From a checkpoint of a small transformer trained on Wikipedia: MLP 256 SwiGLU.
Each number is 500 + 40 x the weight over its row's rms, rounded and kept within 0 to 999. Layers, rows and columns count from 0. Numbers have three digits each. The size before them is the row's rms in percent of the matrix's.

# layer 7 MLP down (transposed), 256x128, rms 0.134, rows 203-239, columns 0-127
099:428487508511529421558490470574470454514509485485464485489550529459469497549507466468433495516458462561474533511445537478453457501474427563509515567519497476540437515540548472471540539433462504462479375528481462498466384504439484520479498536444456526559470512465513512512526478530521517507509525468452482462542428559458485481455432559470497548496559483509508554526533500438523437493441
106:497494481480527537419445479492496466417554527481483530576479470470460531498478519480469505499582471526384446510577531496364467517532520506455480483515491523483499551488502486471502516509461557516534533519506540446446536531475477487510469521500565453495462499516494426510459561436557541510493495480505533507476434574547505440523534444473437444438473495550560496434453490511478440527440
099:544540510454525499467479521537455513531485513455560568517483495472517437455456504548554444395473431515503520493516477489570512508544468413527568494487529513435457540462491581476488487458476479512436559519494485522510524480430480478499459466487492479413450465580523535476505517508496525508454504518465524486497387444437540476436557516533517514602410515493527488546531522504481490450461
094:490469518482587452497506478492527468503545453511498490562480484466519453505491542564533522448534509481525501504547477469494510473492511497472432492485524396443407461488505485395518459522462508512474503501540517521487549556431549489552482456547533537447517550585462456453508408435524432497507475500495484587436481462551476407467507477523530481455480545471559500455426514440473457509514
107:501469516492469480549465574465490529462438424537448471523519388534454474371546512483417474537527449517455512453523458466503560511537464525529526538516511509515443519516574598454527497574536494489468471432521443502537531500471497519440491503456443463512562535509470569503522534558488533456537488530498459505476504535466478528462540447462536575551469495526531543479484495533503539535541
090:487558502525497480546505526458473491549537448497493536472589507501500496545538601528499509447459498478559491451566438511479539484531549535503438543562517469522471559497435496547458580564524453509473485434531491510525546510492510528451478450592595486472573527523456502545502541478533511529493489497507505498447552566556492544452482607436517505491532465504464518533480561536544461444528
099:451446540480555500481533489435525481464498482541519482486524529495446490485493470488543479454511495474573476561508499464454477434443416486480491505544458491592432529496540503464508483450522490397510422466500496544528537436554497559447532457513546530474504466519451441432517461526568473376542554559462549454500519549473458551516533473498511540513458475549531539470526499521534565486537
102:507463537509472485576451454469573504497488452513500444498438576514544452453520428471429569519561509505551519506591551520500526460492464515582575479428469509496557572503496526545486437488501474485528526513563517511472473563472503408528465546457504473563513477505477560452479485501531562455506460529516547485478440519477479514523494503457549467556517480521429493453561471465456540557535
098:555550505507529503511490501541549490459532501482494490529527468483594511507576494523489466434485446540503586528406546486518485469445568528536479445515547582469529505430498492588581541479569429533486577449463523461477489484481512506466522570511536455399501484522503498535525508495512585579469490528539473526509501559506559495484518466525471502476530511560531477563537522556438505502487
097:523442475522542524490453490463468505473552485483477514489493471478449511496486486523479387536483475455433573454406526540416526530512500447496498528524452518449452514458521483510534483425480564486515452571538488535460498440493492554492532498438510477470414513537426473467445481511541523490555503487454482571486434589538503495569493472516454482405463537528554532561474455476540528479473
092:482520457502513542427543483502485495506498473548509519545496505513554511486489500513453541563513452509609472501484583498520493469512476506433485392550476478514507525478567461568598464503487571451537414545453512545527469474503479496409485457564464511524496431522490507486481529548569419548547530528474479525515449533443501510563497555518482533500486498431521519437437546513512479571522
101:486495526439532481523442559472485423539497478460476583509532451559513476465487571502470445455460450489502573518547536524521461556525563469511473465495556529507464464512561474562490426458508569450471514521525458485498465541473483502452492560521465553503496556514398550464492480499506539449498488489549458456439486510455432516505550598496495559516441492493436481447529478442489462565540
095:474446521514534590503552525460468388519568486503485513475535551520566488536483456418492578499544548516506502451615517472489469458521489517524535481501478499533486447481523474538456483458580581479569497521500551546528533487514507493471558452551472526561537502515560454499535506459527463489506557479477505530516473560502521519525463472569476552552559505492528481479458535624490455517521
104:515556484432511456513462571474427452492545570448544434513481498473502502548433472504501508534528487547446488490483407584504504457490515517458491514525497470540504506495450636465516527551463477523520483475572477549544524418484427470547564486521483497488526528513518469543427537463440556514501485537478472579495452473531506494442510597439498515477525498489548503470541494569469511514502
104:537486510518487464485508543537423450560521442500544466497468464494454513508515425521503541464466396518486561479491551441542512509523493503465507481478488443529459470464524479495502563488564442456474501499462507466402502499544565536515546498493498597514487497500467516572465520484440450528493464420477508486403509493511518469573527533569457479424531551484500549514452438532425587477494
106:535510484552523557450472503456502431487507604543544420495475511519462498528461549528537512496512492465505404519488469547493500546487561568505460491491485421406507438532491502492468495533535491563470537464525449499519544435499524517556473444564549515517486498487530433488561491461451526540494524472527578461530546500545438510447479483480451543477503517501438581492461608549498526451518
087:529516440538540451469545477531543537504476508469574453532590575459504477524506561535527492478505519522476449433514500464515458502429461548489493517591506484563536518587505500509448439559486532461486487479545536494543470538490541451494545502490515501619543517530466509555458532481449507490568536529577477470446472515477467442529440531495505500556578481517552499516560519589496451507507
100:449505475467458530547508391523567507492477502490554563486441424492546504532462506525510474538540553499549447563593466495447441493464516502534505452518458579521457489508473408440473572508485457462478513481519461476450496465498513543564543512457525500449483466460439464455510425519486525497528532512464460506393507513530530509554547415455475474545506511566525486436498512495532532487471
093:411477532581457555462529476474556505531447560510507465448442488491513537479506567486534474566529544529452468513492512544545498527440479566456476535525492460480554528490574442624540486414472373525501502485526443524446486471532541540554526508448505561448471504537427448437525504457468557497477513495526554523496465551553483473497475454517508487500464479478468477483485506490492505532498
092:554484483428525492512552509473494578524472430519535543490516507521476551489480571453505597435531499494539550512519547471494471543505472464500528514586536490488479546505461473518472456402554503484546544511466452566540523492495477422575517475526467496573492502550474467550488542470496531495448511525475567420505486544490551566550509508571493530464590556553525463487512438441537475520464
104:539436439538568579505530452504482479524516548551492499494516455469461465530446505510515555459526494487507581444642516507485546503524510552512503464482482516500517497476554574440496495427505545503497545543492498498504473472492462463631445493512492530501469513521485487522477505540474507501550563469461539472420562560506459477530583470450493481497485525560493541490521468403488420504475
095:503523480426534479536463464411503493488522527437429495507496537457517557466480527540505482484485500465361413525497456481479566511429530520521432514440502542502528452494510526540434473525495471465534496499521443427532524484470476485439553499457492502442506502484587515543481531502512458497436524461468473471454462452468463455532489572572436511532477469482469474462486465533543467521607
091:463470550491474465481432512493493513506566446501473553537515581553510560470483503453559545501434463528489416485498453431480422425545582537479529539497528501457494514488512511465501591503517458493426450532460505476438535430531481503570548518532532529459508464527484463567517476470481518522523495430524525511477481474572515537487537517410391487487536484530461516431541523500459514487538
093:514511448602484519471535523444491544482514543534429562489421511488466540583524551553532506435519523512409515468576476522405505515545493489494496587562542490504414511558531526492493579490490441471522509522505438443518490454524470566503507485555488508431441493480443493531496510518462517496510503483517460496499482474509543504524524569509433575468531536497557548544442508463520449469463
105:520497577462449510512474400467528567514561511513527521474501466442489445448543471458464548460490438493424538462570493492499440479508536519434500490509508450494487512484505436507533470471460529500463488363502544466518476503528562452507490458478541460466497563485468445563465493523408522512429565426523562494466466544459560530494488528486479444525435440473488509490458460500462523491484
093:532518504426492494443540474553449454539461540484456492524467541510530537527505509465578442537547554512491613453544572450523495485512530488507497436481509402472508472616562520487427504486478406481510519488510527509464536447460501495559439503519536509483485506547494424492583555535455468517478476482436495464531523477440432521571494522502497497499504507559498473461436465498525484466537
110:481467551487507546485515485437584494405541494507434500529458497503463478473539463501462433519606536481524428528517483469500583477465532584462497574521575476545503498516542413483508451452487476512457495487508456470521470513471491580529486534538541527504475579478481503493499552555515486486492550512497416475553551508540517496480531531460511471451533516525600512471524426528428476457542
104:500511524529468550510473461525534526407423514466533469597471533452489545463560495469439469527532494504546440561473476539478453512449514500501553543461523504466494497553492456451499529513508566514570510536500516410502481457540494526535515512365470552557452486482518466524507630449470528503508517510506524505522521500468478462486544549546477489473528516475603483451472443469530563512521
101:450507507541446533478518501526510442505543491478527481431453465483463491471504482438512507479454526526482397519610487500547501546487418541541492499499425491544491462455430528461481512495578504540529544530496530541500524491496502548586515465470539496508532461533471516531533545539510554490541483515457501485455478511540460469487476357573503524512432497551513579455518547422484560447469
104:522480522502472466492474472475473553506536450439502548447515439488470459540491546505543493484437507502510474553529512527594544470524495493462479501544558506552502504494508580508471462485502481481455525444534458535487582509532461436525564517580505510391463432516486526511456459436492509516474525544442547560523582508556544512586454476477555513449483475478559529498603487540496505549571
096:505475497495566498518528420495495493476479528483588452521434450505415480485519495521471535494538455515571578527435503447547526540504521516539553468494511443429484457486477507565494539553540432495485536419521480534436556528492515473513482539543484468393480546550530513497503466470459503485551476443540479586512569437488508502546516443483517474526521498450566498591515515493555451455527
098:530476562471549493514457518482480519492544473470537521532564520442521414524456504575510499518422442557489422549523517583472498526528479477464453501488534506514483509519506449524517501541476440510518531517476500472510486490430449501562531574499527449473537487473497595538484525566564514520488508471483419528440429482470494472438378611472504465492492451498531492500486514458463535544435
096:460553494500494540486482504425522489497495538493452452449462520529588572562432535524495464499500524481467432451554487479514493547505515495496442492464544530542499507522465409497518492469499458507559486407514427416476462460515470521515529461480400518604485496503423512525485499566486461576469489420434521473524493494471539563528487489514502422541532486489528405454474491493533497474501
101:514524511420460460448457470569426567519463510498510517485421483490474516505522512545576497525528489474438565513496517531567535503503442469454526512461492506550429519486544459511493475497465496408458505539486440576504516498512403473583509567418534546472466510414542511462531465524503497509495479471518437496483507432434515459488489430493449436525526556511508536493547467464470541539561
100:507523516512507525474495496497465499470445544523509417505481469471487533481409492489459466432518489522529499502543486576438476506520469543464546532578395484593498542493472455496547449500526446463555597452506533457450485509481460487527480492524496423578500479538486503390504454431535467469551497499463516532484497540478505473484540455506533440496479486482593535519463502503468464488384
099:535440475520491484544487539486453522462484494522565435483513561428450471513470505426507564516522427486402466492456517497460537502489499480454506476552534578466495497547518467391410484506464516464519521467529518475537530491500504545518479539549506423516495510461514495494481547516461508533486547460475484495479431561492511434455504394509494513539400523523503627466454508503555488515520
115:575535545496511489427551419483471521554469479470569547503508482527490511498498525483509517470492538491563537524537488483540464408509577392441565480553448521488535511543488483486435566471456566527517538522521513522447555563506536541535464506537549522510483493484425491493485582492458445518468481481483523506444484493626532457550570461504494462453477497554458508471482508440494478472476
# layer 7 MLP gate, 256x128, rms 0.192, rows 204-239, columns 0-127
105:492500474487418472515486494527534470497494501510492539390486506535500463448483504503531528504505458522577464496463502487542463496486542527536571527563471521469516479554527457584516416431607430523486502550492496539559476539559574582462511490500478571427498518523456468546478499485489505446504561542519510467547535456480467477524535462598506541535558421517501425551483457531506515489496
097:507489492498473504465432484465500495481455479475502552506533526514467423542510478463551479454439519463523492459451487527473413520490486568550463602453496526397505502467475490465486477506481515545464451555577515457506497484498483443528485513500497505530526521456567545493485591565538498481525510597482453511522562516444453481487507398532436486547533505449603516508470565481479556551465
092:493472507492572518473532469472430468513517504470502534518541525556505550490481470466468479409495543534537516494517439479485486584545530542550512450526470426470457470503494553540533563446504531525501491430483569575502436449524476519427536553488492487472509470537512548469491468536543537437571543533517514508420447479558493470505515577469502499497400539505525533457483469598579448475499
109:527494536467546435523531446449493515416542488510559527479515503463526490439525460525462423525561475490560476498469466515572462486519487455405553441516452468526478432445448525522531515545547502497512454475501539507556493502558531523559504523412504487450534551489467448519423466514532521459448483553530460510445458504460457466469455500478490553465511442518474474486397515490406475458545
096:510515470558499480524492496487505598488517446467569552570475545490509485583466463529531500526482502534540496514527495496511473554568491582500616545498488505536513555519510520516550594516493529476537420544447498525487452529472504483515490462549550477467469478536489465579533539479497541450420442500493549497484474564418511519545501480513464438464484457521522453481503422597553480450507
095:503493569507594515498494545447530516540480453496520553495555510533509493525471562541523517500431460498520511487500511523476531508505479545559537563555585464557423499549530503492519516512506422492531533476502539491526510446556436497432530525552481477436550498445479517447495485520512552565467509540521476540504548547506595394494426434490507430498443507504510487538518450507521436492601
103:535491464507541549515543455483526554454536503485552553584600492522540475526467521544467457522454502511485516554453540459488477577474522525471485523561483493518476466511475535586449536616517489461590529410480451418505456456481542508492538515439472501481517575494470432477502546510472536536473560492451491555552493539458548499490512514549492525429483567542453497480474488501478519487552
100:545519507430514500516435535439578501503508487508437521593552489554496520556502431438409582558543499479512515479489470499526528454461547557444517483506475512475548520465482438546512563519492449494530452506493487467522472446523504545534537488446551477469512538467483461479544526532465527505490525542500468514513574546491553559552546484525459605540529565447570508495453501426553509529463
100:512505507517471561507491461490442533532520467537578538435551427461567445511515478480476459482482540482486510465573529553538542527582508513591509492487472490485421467541572511500515563509534566494564475494508481513540478525436599534440439540525528538513474484553524518527505481521469525550548492473471432422521563483568530545524500539466436519530516494445480539478566428506551505487518
087:488529535560510517581491455547472484527491506545514556505544420546460505527493491507524516605486527490472490416485475462504566509469475526477558464527448505488516454466471491540443479485495475509501498445496476569480553444479489491546425418490552509539497527479511521477530505505505486587494491568561399475548507476431442553464498479424545608526486485512530518450492483483504422513420
100:456580486554484486491479508488465494462565471470577485522530478537531520518465439555514504494462488425480521412476449518564496444489451460500573493547439468490471368488549491437517529470526503506515465530507515552522537594543458540498535557504501521493518506505467440500459453452500476442520482538521474471460528426516431604471503440485507544580522489491483511547451469465492461482537
095:436477546478512480503521478432502527547499456468489518428554493465541501443474443452435453503552443509515558477578511479507574576435463448493527597470495485524529536486450497461541476480496531530482459480504498450481551570527552486493459529473531466506553458495540501494533525472460511537402498535501489578517541467453522469545508530554415462451453495423458593504502463483475457484458
104:475429437484469504509535427456528467530521448490511486453547536465532565493520539544483534525489546525494533511442444457477507448481440447462510424544514461435433559524474516470526477481495462496471449486462615513471519533480575510438529468529558456489479448481457514495542604479519458498534453554480511540444454535504489482457437522495496545424453532543450482457508526465581486454483
105:478449444498476474486493546488523518498517511503525480468507442522456581536433522484529518514500519465499515503463480553585515575485605497506532546450496505437437518499490498471465533565463523512454386558514420486477516501450421480466521490520506529416432494509465516555471461526534521509479443557538567505476522494482510506514423479541367476483520531491517411456503472554502511527523
105:476537440506599456474438579399499541448492529465472544471514563417445517478522449466494497500527462539478558551537501491506511471491450548467521438523587578507454516555497539516488551552570501537461493463502546478490484480526492539489564494460495550473477549479525492624415529460492479485564492489518483528457452460469497490468433532528538494502514487456516473524539463518506556461473
087:477536490500512512423576492468509492481514474491563511477469530443524443468474492524504475435564487427499491440506527478502400481446502561491512529520507530573480476623472453486469485517453520487462517487515494502485499579500546446458581503450546508505568507501495563577447474480472443432532503550531479497485445497489475428478500492441472441542536525510557479560563532578461481522565
109:520556496405555447447564559494522479512604472442534472560521495486525564481530509488470482489518461523554563476477526514572459490538497446442541510570544457477528519532554439467526509475477520462534502480510439517486462588529456500492449459557508462499566505493491517538459573496530495486474560546450455514559460493515487549413455487521477542473540543548443482518550453493551513442467
091:565488449514452484536472511501478452560513454404425548468493556498503543461461468547481562495466513422501432545478506505467542454513497484546557527573526571494510459504476474409502492581545494464473537528470560547451478499447518473499478399485534490485510456516510531482524560578507504535591538505563476477461523539462500467476532475504485482505514524506490514584450498561445553546543
090:408525511471608490632515541523482546530486461473474507476469408470489554469525474542573541515483527564475487538534511489426440442503541439490507488535488542530549462520470550505502505527489516476528463511463507505507523522500525431513500451469487489542553463425540522507480506499470536490521475459510557480516544438463503483480439411408468560499512477477469521536563425514441490436494
101:525550503444508461471446529468380516486551448488433495489545540496507490501547506466470495526550526528480450476479513506433514547453491528520451497534452598498411477404450535493508495438539503506517513462468512412522517511496464490582501473455462506509482474513503516505521536462582474476552551518521474488414451550454569500489557526440501514445504532489483517493428544447420559509530
098:505484538545459500439512501490474408561528529493485437511503525470430538469463506497497410499370515460540473535445457471475474493457548537478482482548438469556509538593522447569515497528500510483567465512422512484506482545432500459419436528460521509511538490473511392472507472433535520484480525501460527527542544468404470465437515483533495526523449533490526513506532492496540474513502
102:488450542484462487472446439502518562452540531574477494517529564437520455495514532461505494551548462497497492505491553553523477475507592475497486544571456565542515524466471508508550536446488504442486537513450585464437493515525497483530523478448461534447549518428451470445477511470406461476506460546548502524468458416478490437519517533507407524499514491474418485490516560551411479481517
108:459473499417467487537505450497511481483465476467609503496533427525514524443479540493456501453546515413483446552404538487393512531513473536470501464470437452498429497455525515429519504593434560538512520518505482459470524530491502484522505515542507474480540468494437500538514406462511496482478489472486521484400482493459515507518567470499553437581487511495514478532470533459515511448431
099:517511478459494522508533476539539484558539497508390482496561462464478493570484534533516497589509527496481520397431522479457512509507515549516543488492554518541527524448530477577484527438524449560487538475506529515519465525408543459521493559458510499397455556506480483527389581520510485552513488514493491588522570526505491435496453434508546498550493520536493458522470529524514542511454
093:516577524477573515562540505459494451514521505401517599525512470453551496467460517525504494496523592562446544461534495529460508505508445593516480586494495440507489467570473425500558524491464472446489538517475502473525510499499531539529450458496514513526463496566518535508472452431463508535451469485519432530437481505436498537502471492482527448512493565499558444419510543510563470504429
095:511505498454501554571582482566476448479487489409444480471542486531571453495444524460530533479518440498498519515456448478514499495521503496480485445466461558457490500571587494509501615487510556488508497530475520535495391468451498491455560534504513523528545555466531443480628516559534493465466514469487519489525520485492490427468433502525443528445533511509543552570532482527515476489501
110:562491491516486515543442516412486482506497472504526501525485520544540459500461516482567465472554487501551525522497539515594585516484469444542587477530508449499535498500519528464495479486460539506464465516454489565519558475500517617497447511523560411517532553510560505499504496565508472518453519477547468452452513566586415436494509508522505474499478474515383581503451494479497477544466
100:510417458481556433481519491483424514491508544579504504502439451495426520532456482565482485456520504516515477561502496517525516536446469530524462492505551490401430519524495539544504506521486525516563510478450482512532511597474508460536464531472446577498561465438515512439510532540444566527491499538550567524443567429457533484535479533479505564541536472509451476561436500503446459535451
100:515506474438566500487566540513466571458510489442504430528510515525477542509473486500504407547516478576531554578491509546485487499470482472463550574448531464483498514605509499454475573525530499431519495546456551485609497524475511416467514503492475525521516455513431498470600513507454458463481454483493478514560515469403522497498468542465467518532524509537505484511496558488510511465597
098:508492494402524522524539547542500507443586524527496491479509412512490482538546524555558454503462495464548522530448531566464487517467551518452582513465453494472467457449495529514385526488547519479433506516531532519501486440536493519485516563479496456521469452531537498504573534527461489415493551504520532537526512503504532510546538518416453563451551463517405485499427562486477552517541
102:574460501552512470534478536529551462551474507478470502484469487468544531534484563531581431513531481414508504478433438526495484518487451516527486428488520475429509503458420435479501573421506493506498472443484527483529528418545490403463511561536501526471469470509473466567471451502481460527516545451477533506432506513448469538475453469535485510485495489564527587519484526505553399476551
101:535499465462511490484505494501533529496462470507477538427480495550447452461511543494518493492564496521528476561552441547482446541429517526500507501485413502475535551486531469519501529525514496499502407542536564526404453570525551511506548508544504474462503527570526544492561509514427432461569481488558473498483432513551496501534544414429501504472604508510487563472456481510529526412563
104:503518499540484479549533450527491455511569457508498511561506514463560572555543521503500527487575515592525588529464499490442448514531507493482509535522501411518529492502575381524556463515452484505462491472496544455476439479497442533513530493551475441489515511495497479544462491515515403532474441515509479522493424459487450424469520513496584479503526465471450441504556399539515477532478
104:554520445426454494504531402500484459570455514463508474441414473578446475457512488535521556490557454425500493526504583511546477483509470549495504419530474509501481567481522505447585473499516507464465473538504525416534458497487511458532493528532530520543500602470479502504462501551516539488490593499466490526491539540485517522557499515514521464497490451459449432529482544532483416547437
098:510481493470509490540495549562492541459487520470526544497435506487522522517499448510516497484525414503462518447532515513444479471580550522554418565481474449513487551530492494581445480552467577511451482463493463504572515499426470480513453502461565452424535422498405525453514483542555471470466485596461504477456513413488526475451472526508459548451543470545499502485494466568437517476480
107:544510503499545532559521531473526519469454425487495540540538474451446440517483478478493503455434411526521544488478575423574445447509508472525499498528551435486483478437601532537502509513458435554454520517514569472584503519492610538505477455449475549495509441518494507522442534537473526478517474459496514448503463512565453522485531501494510523470447551499529470499431493577463488442541
# layer 7 MLP up, 256x128, rms 0.2, rows 204-239, columns 0-127
104:380563509463531506464486491513476454447455584458510496523540452485518512471560526505506502451463496555560490476497515452522510517600511467499463525533481527491484457559476467491482530500449573474571471508413456473442537525500504515528488446526520513562495538499582507513514502567464479518417456531510454456489500501486504439493490529451532493439530538524583560518566496432449559415507
098:584476547474471516502496513492528484481558479520548475521530464495495474526571485524504524553441533465534531455431527504421548472497542568606409484445543564492444499500444451400523445525516508499558516547526482456521550504493501461560549488488484556480557536549485531544520494460408516459493487531522493493555550460567504555485502452486474461480470475549530519543463535447450497570526
094:498498464581566519479474508447513512525536529525448508512549548499490507424496493443408466487455515424500465546512475456528474476550528524491545452517528460540473547487458473526439499561514521550473481478540515576487522498494486421396572479478436570490503611555522548547573506521549492493481510500492554551415498498502567534486465531510541532469513525474501530496487459506505417451452
107:502502436470427504463511495577497449556494545547501502494493559481539496467483544482503508519392487481507455488473536527482480506482432522510491544527472497457509550577493580462551502535526475534478577525532564469536532527500492488511567540562557563529478489566485539504514461576509453545529498498460536528538488404518545484538408576544525431482545502477501542590530561534511492492448
093:544566561460553485508484590511531488523520532499531541439577502522515512460485418476597502558540558534447439478521542479484449519446523468447484516464482540493494461507528518445506481460486558500451477534487533521514462555507574463537510543526433537532508568466468508534533512483506493391531519539461506543458458506498552458535404477511423548524505513411484428491468527520482543523500
096:466495413544473485517556428592507453546546494501481476465501481494440505498515522490480504462528557478511465513480532450496513490499484504596465526508524521532473501499461484506589495482497496492436452467437479461504576451494503492449434490556535530519509479467416457468544522482508444457481510450490456477552508479494513591503640470567556524544474487536511589501458486490400519531533
106:497469507514500478517536541458514460566427478471473496465516464561547528420479587594440488505506484411492479523452519496461506562418519487478414469517512480465486554528526592528528514515565497496507459561500474514495503438528464554501495526505470495536472542472490451540477480491477466499436504507446482529488473432507573470471446521545511507507507405492584445569506523584551528538547
103:494520474543456464552493492492548539470487500465471480431496506576505517475461417492493511505547513494560498500550516498558506491499482538452573454553412492498461482499540467503482501527469557438478518536520513580574515536474515507542555532463525512561569480467515487460470517537543501464532566509498503519496574565483433543451510538588488501520469520491474470509450459487665588486503
095:572488532445526478495510487511495537504532455474477473515573441568504497466515554523486484563581484547473471484491511547521522460554563499396486512444564521503565487468495535614415471485503433556494483510539518552486481490558487455442466503487527513585594510538508527466436519438455572548523521491529465501467455440529539491501546490548492540551516465552546520513498450501482510518545
093:505557532497495548520450526445494478446515576470506440482454501486485462508526508496595481416498461460554538507530414497471490474476424502551511488491488506449545508522529513507537484538438461512438522431561510525471532521544522468525430537455658512464446474483512494488501415478494471513465513509497471510538535507540523459541577574466533480532512532538490467581504409517528525482473
099:555402464341580457504508621446525466592534461496466466435479473546503516508475492432510497441493454499544511486480495538520470497476493544541505526471470543441462538524527445469431535496492467484503533468484535473540450527509461436470530516527527460484548494412523542483441564530496498518470490477524497579505482487512521487469557484494510543524472480461505474520463506544512483573466
090:581508461511474449505476541460487432548455593483501458546541508459389446456487500471538507501492520499498492430507575535479474476504450566545468521503447477502438470471507465487538488417476512550514513547574530526495424478474415606500485513522535477477482526541486491482510501476488468501547505523523593561520497532572459513497497510447535524523474529471556428493478528437592517503505
099:470521432462517557453464547463456553499515489520486502507513450451490416534555538471530452467523542483496461494528467517541444486505557544481479471537518548529467541472427566462574484512505508478512506503439514522460517433511443427494539540437475462552541505501516510464527448476455515482540489533526498459505477411487519530597522569517437480435565433503574547462516426494411530529470
107:546487442488473563573481511466462437456437593494532527455506558477562500465515541480503456399536493451550529477486469541539457526431488529521492510565465438496516456529481544519486573539533513438560470537461520488516492507452500513515553458546519511475420498580462464465544467486387462532531490493488554512558521498497507522543512442556519438470442480544528539519490513561483509505554
111:495487566472413519517515519494518547534519467528498475492529508548544529580459473534536482510509467490495493530498521500429482500541475479543485450482508534451553493525552492480514487486521465541485507463479426555460403518481552569597520497543376595492499463481469549499470535471473459491551510509534447505500572458421512519489506508498547596459492607505547530456577512472535531496473
094:426539521381513441537468478508527455486533487489453496464474517573468486532487506496450514461525517434522505499486457475468645540488545535502557586521438496524458555539447543458514498473500501538529479490501547474426565437510477472483471510484495529474473440443546445509476495545536499492435532402479460522472466473619529483475465528484517504480536538486457497510489469517445500545518
104:526495461564535453484453501518562532469482509528511556499475523507489476535505458523531499477426478471434430518498522531460493486353542453522453550468531486514505520460482536482453462493573519549515530487461504569491558434515476466475603533506498505466470482548566519589517547508532403542584494538534516478503511550464528473464487546552508471495509470468505503501495453555411460560467
096:456499501468518552485500441538484525514509501544477500590515597466478515550505504475526458474487480526483513501452443534553451483558559487510502585493567494517511489476443479492461474533466452416489515528521499459549500501593503508476542469457495521500455457578465495545507537443430528523544516503531478532539450478479475481492575521463590474476475512611445531448538470467455513375490
090:460523551545442519451441430526448592500480555503497494532493497532498464478554499614483510469499454506526493440465435545462463488499485522487411458488495509536430488547570507483466586538454502438450531494586499504521525514588406502475519516524427490490541528534461483522496570502451495517493514496504451488466461481530488438504479558459492493516507464509562560607506492470465493466508
101:571452422445475469488493444491557458525484512554539549510578500512542537436465463459428490495483412451483545454529432511487523524454523507516553528469451521470511508470483527432498490543524512541447595433509564526506513570455444553496486521535513512445533439553452526426438541472492479458488547495466481537508439489498553433584487518527497571451491484515513522559516526495470493484517
090:553529479535532500487472447514438499516550551458471449448523536438492457437498510521569487507514461520487471574500600387533515489565471462527592508457495552499453449494525519492556524434514448510490514567514425532484456421517578446516455540513492511466484453480462576431517446503463461495568511498471435465527515462477495468426512517498472463547534512506477489501498508478522505525575
088:483500504473490506450528530483535545484491438498522596565533476544526514512497421573398540509496539486470504518518527544518435531503511431533434519453428409422474531444505542511451493439507534550519490493507492465459477493525560493471509480517502538498456496471559524495448545464517561519497541493506452443440583491492582537531513468494505537579460444522452454547515586462486557494484
094:479527503518517489475467517467530469505512566472510542461507538489531477485433559512464523541514542513466418509526536514517439395470439488501544453443537534521502519523581515476462470482529505453489519502530516522525511543423454551535423524471511556528475497466483464490469464535543507403495449527502463532452530532490474420456409446533587450608492487432553498464518548497503523509420
119:528514471487490501523472475561534505554537444470475515496524509494467436506500471521468522500463524566505511475533475559476483501460533513442585481520464472583563457477535561545616529514442480516559514464470537502541442562524460486501523553477477527505435496500566453461515493548543470476535507445461539517516474512547604529494432577447470521599514536428496491545503443476493553463562
090:487495480524525601464509528446486540526511549503569454501465482514473524453502531420497537579516469482516465531475507530593509471532463462590460516451502538530503468483592511552496531562486560585481468470467507574463535498476549443477461426555540537528497545475520473540520490447576462461500557475473482499475488476496466485526475400489488481478454425513541489512526433471473511571455
109:536501573512517493431502433451480478531448557507464519487536480517467509514507441494506450519470556444467487407445563485480577478507505495539504565526475423482475561483462510511459493453526457555521522464508500508565534597461491486415482446402486475508498445526513464550486498469543500492491580464496444469488508455473520513518459528523388473449473540551535572462545452515535544475511
100:498547535488529501580395422542559444511450460430501517475456428489509509570469576553513522526531485448520485475542454515505472451492504470431475529515533527452507496479522505438516531483507451501496529539537532483453444464509518485498562543517599458510488507505567462432470523481515446555426433463482435516518513492557513494407502519475534510466473577493565490516537532540498549505562
106:478576494472498581492469493459556499492488450448458462443503454468537569575525528563497519509408519518500542509474473464460544507520472519461543519502484537506501613482528508517567523576517520463543452542553477519476490521446471491447500494522472496502471521418468426526549503547445486530446440530474530511578519453490527474418515541505580426558517498449515448519509435507528476493441
103:595506442559552526451491427580581530472479577537482513488502494463507533516466434500519465456438538535485522485516410542476530499492491525470414575520529539520563491470518527528531481542439509516506457595500425521469478475529460451525526504472505401464529570528542496468428558448490470490531482479542517520510535460481562536525494525506487504501543491496455485489449496538573481427495
094:465623463488510489460541500499525525577463492479408428493558452468530503520517555490455436501447461498515547514526526510473492549446529489438551485475464420532466530520496497459469477483542486545497464407540483494447470484441512515529459527536483471522544516532548494494479506518437530389505478476521456542496463509537518475571560527555458568521494501420476443537536518529471573542453
099:454474548556537549478480468509506517475522569537495524467463499516504539509548530510566463513514567499551472460496475574533542502506531420459496489538537531563450544525479458532496559513515418468420504575507505536577543493533494467560537545422574461456497510485481582501495495516569508509520527468568519522541584455523510482540525537530422513396509472465517480477503528530562473493572
104:547483497499426539504460467515491466504486449559523458512420602453440568530470502530533460442453457569431490541549407442527472449483460520514474487548542455489573500514529471535497495557554546486464466498544469526561511539507457488555505498496467496482565507420495477471474459504497577461551506563542483506421466558511533500484478532506422518473461478488466494489435508541460475465439
103:485487453499515493493502422465444385415483467471479500529519498565555460510490525490470513465479515400505535579485448500502492450508500546526496583476383548535503462476467510578559529461515525445501448502454428492484452523465550499528516479538486453504517521562490522450574542528530466507500449513538561551553453455460539503509575466523447467454512461499481455452507485533453528500507
102:466482509539439496489547492461500512526550470500475527537436543510535517493505422476503517555472561525538507504484467592523485496476491499514510491519553511497466437513536477504466595439409488500547473483492519488513418563490455452456547519506502485497447483415518504453529532594542501507463432523525532474532502451545495531510456491430462477535441578494506627527518457585553518508566
094:556468488488598448462532549424470502502507503507505486536467524510514491511578509553435508458476579484485461551514448483599473505459586445495563464499503459519467474430539438449483491486524469421528470508515521477532422488527566513507524489510468481415535560514507495440468551487498510517614505465470509486513466511440540520422516508448505479483539506528491471569472449474510433558504
118:454453468473432483480579419574499450605478452476519516474467544514460498561474451573458515506481548496540445444525486479512497447468426476441465477455465516478525581538534463453506456509433508475543443495502495435524462528447460489503471502553504471539460526402517403504486489568483510550476547455499503516531487539541513481536499540471492472452509515557497544474544549503545535448474